{
  "n_head": 2,
  "init_std_up": 0.049,
  "lr": 0.00629,
  "lr_head": 0.0204,
  "batch_tokens": [32768, 65536, 98304],
  "seq_len": 512,
  "train_tokens": 218600000,
  "dataset": "wikipedia_en"
}
Each number is 128 + 24 x the weight over its row's rms, rounded and kept within 0 to 255. Layers, rows and columns count from 0. The size above them is the row's rms in percent of the matrix's.

# layer 20 MLP up, 512x128, rms 0.214, rows 431-455, columns 64-127
size [101 101 110 100 113  96  92  92  94 110 102  93 102 104 100 107  89 103 116 105  99  99 107  87 106]
[[102  89 140 113 115 107 126 157 125 131 126 136 170 108 144 136 123 200  96 169 182 119 120 149 126 138 119 127 109 150 152 103 113 131 141 104  99 109 143 153 159 160 138 119 103  97 140 152 147 139  99 106 182 173 109 116 112 154 137 179 149 141 118 154]
 [160 161  51 114 124 114 101  94 102 155 114 145 117 118 146 127  95 142  84 102 181 109  95 154 153  96 167  90 115 108 113 153 109 122 135 120 139 134 139 122  98 155 153  94 101 128 112 114 115 145 125 137 160 129 151 115 112 155 148 155 153 120 134 121]
 [133 126 112 135 125 184 143 147 139 157 120 125 110 132 100  75 100 145 107 136 160 179 162 171 102 173 118 129  91 158 153  99  97 121 138 104  98 128 121 111 107 135 141 136 155  88 145 120 161 118 177 105 147 148  79 129 147 100 116 164 137  99 156 132]
 [102  88 118 109 103  84 132  82 131 133  89 160 162 103  89 119 163  87  74  64  97 133 121 135 132 114 143 123 126 102 136 163 114  94 141 122 127 137 154 125 113 143 110  53 142 125 131 128 143 126 141 144 179 130 134 160 135 141 145 102 162 117 102 131]
 [113 163 127 125 126 126 130 113 142 154 149 143  94 168 128 100 146  98 136 120 133 102 122  92 123 154 108 138 144 118 131 115 139  90  99  89  90 175 163 163 145 101 158 148 105 109  91 118 154 111 149 121 117 139 152 144 135 107 118  88 102  96 112 144]
 [ 68 117 136 139 165 106  94 111 100 134 126 131 127  97 121 137 103 168 161 152 109  78 178 133 144 113 133 144 119 136 138 106 147 152  90 161 128 101 156 145 164 122  86  94 144 150 104 105 113 144 109 104 143 106 124 141  99 118 153  63 115 115 135 112]
 [ 97 112 126 121 135 106 146 130 140 110 138 114 116 120 143 136 122 126  99 126 169 110 118 156 155 145 104 115 107 128 144 119  85 141 183 114 153 147  90 116  91 118 128 143 159 150 147 112 145 152 171 182 143 148 144  81 108  93 133 165 124 152  92  81]
 [111 141 119 121 122  95 192 163 118 158 137 139 144 165 117 156  53 173 111 127 130 138  93 158 132 134 138 123 146 169 103 126 106 115 152 127 135 134 114 100 106 129 193 120 132 124 132  91 137 115 138 124 150 150 103 111 147 110 142 135 101 123 100  82]
 [153 110 102 109 140 180 120  83  87 114 162 168 134  70 124 117 110 129 137 137 163 133 118 112 145 106 138  88 153 118 117 125 162 166  88 146 135 156 157 138 122 159 137 139 113 135 122  88 111 131 106 142 133 109  88 128 143 119 120 128 152 131 147 158]
 [125 153 152 136 114  81 139 134 128 148 106  93 162 126 159 111 144 141 132 141 126 142  79 103 102 152 146 113 143 166 142 117 141 141  94 158  96 151 114 134 142 148 152 166 136 127 146 121  69 149 145 123 130 102 101 138 114 147 102 139 128 146 134 140]
 [133 150 125 124 127 126 120 118 146 148 113 143  72 139 158 113 147  59 142 192 183 110 111 127 165 181 141 123 144 130  95 106 142 120 129 172 125 125 106 114  99 146 109 118 119 114 139 122  85 128 115 113 153 142 155 146 128  95 132 132 177 139 100 128]
 [145 187 113 141 131  63 115 116 114 132 150  98 158 147 156 134  99 134 139 102 102 140 122 125 135 145 105  98 130 144 135 128 122 121 148 145 155 110 148 139 124 137 177 160 154  95 133 147  91 160 101 133 100 138 119 136 135  73 128  99 114 101 124 114]
 [111 140  82 128 129 136  73 102 110 187 139 179 138 160 131 142 136 102 107 137 111 121 132 130 109 170 139  90  97 135 125 125 126 139 115 122 132 140 125  78 138  95 150 149 129 107 136 124 157 159 149 150 140 151 133 130 166 103 105 127 142 156 121 123]
 [124  74  83  83 125 135 150  80 127 136  89 166 159 102 148 137 112 109 124 107 105 119 116 156 133 140 123 133  68 170  62 120 121 146 125 125 158 138 113 123 130 117  99 120 139 101 155 119 128 113 143 111 147 151 138 125 105  92 103 141 158 144 122 144]
 [114 100 109 108 105 101  69 133 142 111 120  95 132 144 146 113 127 109 135 126 101 119 109  98 122 115 141 133 124 165 130 133  95  82 114 113 129  81 120 145 155 124  98 135 163 177 131 106  99 155 125  91 137 168 130 179 133 151 132  94 117 133 148 149]
 [109 126 158 171 103 151 118 147 147 182 172  89 105 111 103  94 114 148 133 126 114 101 101 124 142 146 118 141 144 145 109  94 113 129 162  82 106  98 123 100 141 161 131 183  85 120 162 109 138 123 159 102 158 106 132 130 111 143 124 163 161 151 104 143]
 [131 126 114 121 112 135  99  74 134 129 125 110 141 119 127 144 106 124 118 110 124  91  90 148  97 124 144  84 130 129 177 125  90 111 132 156 163  99 174 123 155 136 112 115 177 136  74  95 124 103 122 155 151 122 131 163  88 136  65 129 126 165 140 109]
 [115 165 118 181 174 104 187 147 120 167 157 123 145 128  95 110 108 160 116 142 146  98  98 128  98 119 120 107 130 140 101 109  85 129 132  92 137 109 131 120 143 134 120 100 151 147 113 187 128 128 104 147 136 181 166  85 107 147 145 117 123 151 100 128]
 [140 174 122 128 119 130 156 106 205 110 118  84 108 132 132 134 134 154 104 134 158 107 128 122  70 113 132 117 142 128  97 150 108 130 160 153 142  96 103 123 123 151 120 151 147 118 132 190 144 123  92 104 111 138 133  91 108 102 118  87 158 123 117 143]
 [ 87 129 104 111 164 135 121 117 121 124 111 143 141 112 125 112 112 154 170 136 106 115 147  94 144 106 131 132 128 154  90 154 116 141 167 124 101 129  89 110  94 174 113 140 112 124 149 148 158 132  97 115 144 144 119 136 142 163 116  83 162  98 105 154]
 [157 156 122  86 116 102 168 109 159 116 105 130 182 100 121 155 171 125 110 127 112 110 164 152 137 179 162 147 115 112 113 148 122 163 118 124  63 119 133 110 145 124 169 184 112 127 118 162  76 159 147 117 147 115 149 115 142 117 115 119 116 154 147 124]
 [122 158 115 173 141 145 177 118 108 105 180 105 107 127 137  59  74 139 118 120 136 139  98 120 102 134 104 174  97 169 132 121 157 123 147 121 145  98 111 131 126  90 164 109  77 117 117 126 108  91 163 117 154 121 129 164  94 100 176 151 130 122  87  81]
 [123 154 107 152 139 129 146  86 114 117 117 118 106 132 135  92 143 122 163 151 115  76 132 120 104 151 155 143 153 121 109 131 136 107 142 105 159 113 134 152 111 111 104 152  89 103  94 164 155 115 101 157 160 121 119 138 169 117 109 137 102 109 147 157]
 [136  83 126 142 110 124 130 168 126 129 147 113 159 132  90  87  89 124 159 166 138 138 134 113 135 150  82 142 116 142 133  98 116 131 139 140 167 129 151 160 155 122 143 128 120 147  99 160 157 106 138  97 160 145 151 119  80 123 117 125 120 112 135 139]
 [126 123 139 105 156 100 140 113  99 142 107 137  88 123 155 131 137  83 112 120 135 158  94 172 139 116 117 140 105 121 107 159 119 163 131 139 146 122 122  84 134  98 116 154  89 156 145 104 150  90 151 126 156 146 130 176 151 169 107 117 125 146  98 160]]
# layer 20 MLP down (transposed), 512x128, rms 0.231, rows 431-454, columns 64-127
size [109 103 109  96 110  94  73  83  85 108 110  91 117  99  94  99  76 105 133 106 114  97 101  85]
[[117 131 133 160 132 155 135 134 115 111 158 123  83 106 108  88 117 158 130 173 127 128 165  97 132 113  77 109 132 107 149  99  94 123  98 136 139 134 117 116 128  96 151 126 108 174 131 130 134 140 127 111 124 125 171  93 157 154 105 119  90 159 125 138]
 [110 123  82 129 131 139 124 164 161  86 117 146 158 131 125 144 135 118 116 134 152 120  90 140 151 117 122 155 151 105 127 130 124 104 127 151  96 127 139 162  96 128 123  97 110  99  85 159  92  94 139 165 143 109 119 111 125 124 102 113  89 140 146 132]
 [145 134 118 120 165 144  98 164 148 110 122 110 112 135 120 139 135 120 104 147 193 123 103 140 106 119 140 174 132 156 161 154 147 114 173 133 101 159 125 147 128 143 143 107 124 124 129 102 104 112 139 144 140 137 111 129 113 137 147 132 186  86 112  95]
 [114 119 126 138 166 166 103 105 141 143 122 136 165 111 110  84 100 171 103 120 170 168 162 134  75 135 165 140 113 133 106 116 115 168 119 131 105 161 159 146 147 129 116  94 111 140 106 183 163 135  97  97 117 165 156  68 145 154 115 133 122 142 150 134]
 [119 122 156 103 116 143 106 107  90 124 129 135 137 121 159 110 120 147 131 156 100 139 128 119 161 108 109 172 120 132 115 129  97 150 138 152 170 103 118 147 119 136 158 128 122 120 148  98 129 115 141 106 155 169 127 138 168 136 113 122 119 126  96 104]
 [144 108 100 163 128 153 145 104 102 157 102 100 118 116 127 138 109 162 164 110 149 108 149 130  98 162 124 109 116 101 113 130 110 169 132 127 112 120 108 148 132  83 107 172 127 149  79 140 106 111 120 145 127 145 128 156 131 113  99 161 155 111 138 133]
 [133 100 101  93 150 136 142 138 118 179 122  95 162 154 152 148 126 160 157 135 135 154 142 121 117 161 121 161 136 167 114 157 142 125 130 116 132 123  96 161 123  85 139 114 134 156 138 164 128 126 124 124 130  94 127 132 127 115  81 125 102 156 114  80]
 [147 126 138 141 167 117  93 149 126 140 102 140 178 180 151 124 151 142 118 137 154 129 139 166 144 127 160 131 162 173 151 144 112 156 162 112 149 154 152 181 133 114 106 110 143 165 137 124 115 105 138 123 159 116 144  94  90 140 124 125 143 143 136 119]
 [127 137 115  95 148  96 105 106 188 137 155 114 152 127 114 148 143 118 108 140 154 149 161 144 118  97 123 147 145 114  81 157 118 131 133 111 140 167 102 131 133 109 118 122 156 133 138 157 105 132 143 131 108 130 163 159 113 134 122 107 150 151 115 138]
 [132 128 171 140 106 103 139  87 145 139 133 181 121 130 115 112 138 113 106  93 108 135 155 120 107 122 112 134 112 161 114 107 121 129 129 128 122 101 124 111 105 125 110 123 143 127 123 113  99 120 134  96 112 110 144 182 125 112 119 118 139 158 100 141]
 [149  96 153 110  73 148  95 143 129 170 119 108 128 131 154  99 119 152 137 151 149 137 138 145 106 116 105 113 106 121 134 147 139  92 155 121 134 168  89 140 137  97 129 135 107 121 108 169 126  88 107 106 125  63 137  49 124  95 157 140 118 129 125 150]
 [123 136  87 109  83 160 114 110 158 138 104 128 180 136  99  76 167  90 112 185 141 107 161 170 163 108 122 146 123 120 123 109 131 144 106 124  94 120 139 146 140 130  78 126  93 161 109 123 158  93 129 137 108 124 115  35 126 136 110 130 172 127 126 118]
 [167 121  87 113 138 109 142 122 158 123 180 118 144 106 142 131 143 103  78 117 117 138 139 113 138  97  95 133 109  93 111 118 151  97 119 114 131 107 104 106 139 115 110 122 106 138 139 133  97 133 158 125 124  60 136  90 128 164 110 152 187 156 116 118]
 [146  90 106 116 132 131 120 113 119 149 144 132 173 128 187 145 138 105 133  94  92 115 123 155 146 121 115 165  73 145 100 160 110 125 150 153 166 133 113 159 108  93 114 155 133 135 160 145 124 118 109 127 157 141  85 134 165 119 116 139 174 101  93 117]
 [153 117 128 145 104  98 145 120 168 139 137 132 127 178 117 102  93 166 134  96 152 159  87 150 145 160 105  89 137 124 143 109 137 138 122 167 111 128 108  98  91 116 148 136 179 115  84 136 113 157 141 152 107 117  95  90 168  78 132 121 128  81 130 148]
 [118 108 104  74 160 156 140 137 112 148 122 130 104 166 127 146  94 114 139 141 159 164 176 152 180 132 157 149 113 123 150 112 159 129 110 129 176  86 152 167 108  93  85 121  80 120 160 156 105 152 151 173 154 129 121 105 132 165 118  92  96 127 106 132]
 [140 104 143 172 153 141 107 137 102 137 125 127 159 121 151 121 126 112 125 142 146 161 147 113 117 108 134  91 106 118 105 153 122 150  94 101 125 109 122 140 140 137 106 100  97 124 112 206 128 136  98 100 128 110 141 210 131 126 122 162 134 139 123 131]
 [160  80  99  95 123 121  84 119 165 127 126  89 145  94 147 121 127 102 137 105 137 106 103 109 133 103  87 129 136  93 163 133 122  71 143 142 132 110 111 140  99 148 149 129 115 164 153  90 149 130 155 118 147 152 131 156 167 152 108 146 100 150 124 108]
 [110 136 126 181 112 155 113 160 156 111 136 151 113 143 127 127 122 122 131  96 159 158 162 133 148 128 131 127  95 109 131 107 141 166 143 131 106 118 116 128 130 100 116 117 135 121  90 144 130  74 101 124 170  89  80  68 138 135 140 128 162 160 167 164]
 [143  88 105 100 148 188 127 123 171  97 132 115 168 120 181 135 138 109 115  89 126 143 120 140 108 101 127 158 141 133 114 137 147 103 141 141 167 142 144 118 170 136  61 116 123 131 109 173 114 133  94 138 158  88 120 143 117 128 130 155 125 104 108 120]
 [125 127 139 108 129 118 142 171 156 120 126 144 154 111 113 116 136 121 118 140 167 125 132  97 156  98  99 150 107 136 123 158 130 114 158 123 150 138 107 114  98 128 132  98 120 146 129 112  89  81 126 118 179 164 142  41 122 162 123 147 162 132 107 147]
 [137 102 144 145 110 103 134 141 132 119 121 113 106 130  95 173 107  77  99 143 150 141 175 144 135 122 108 112 133 115 109 138 110 128 114 131 114  96 186 117 118 149 174 145 109 172 154 116 135 139 176 116  96 105 131  93 122 132 131 147 103  78 112 149]
 [140 126 157 124 129 157  77 133 107 113 132 146 122 136 132 136 129 150  67  77 151 172  94 164 108 101 102 134 123 113 153 124 120 135 103 141 125 120  99 161 113 104 162 140 135 150 100 142 131 178 112 134 158 140 154 149 106 113 114 126  97 114 119 105]
 [107 188 126 178  89 147 123  97 136 170  95 132 146 145 123  82 108 139 120 130 135 101 119 111 120 132 108 143 136  96 139 113 136 146 157 122 134 111 132 126 124 149 120 116 144 121 153 138 134 133 156 116 152 135 172  35 116 145  87 123 131 141 104 156]]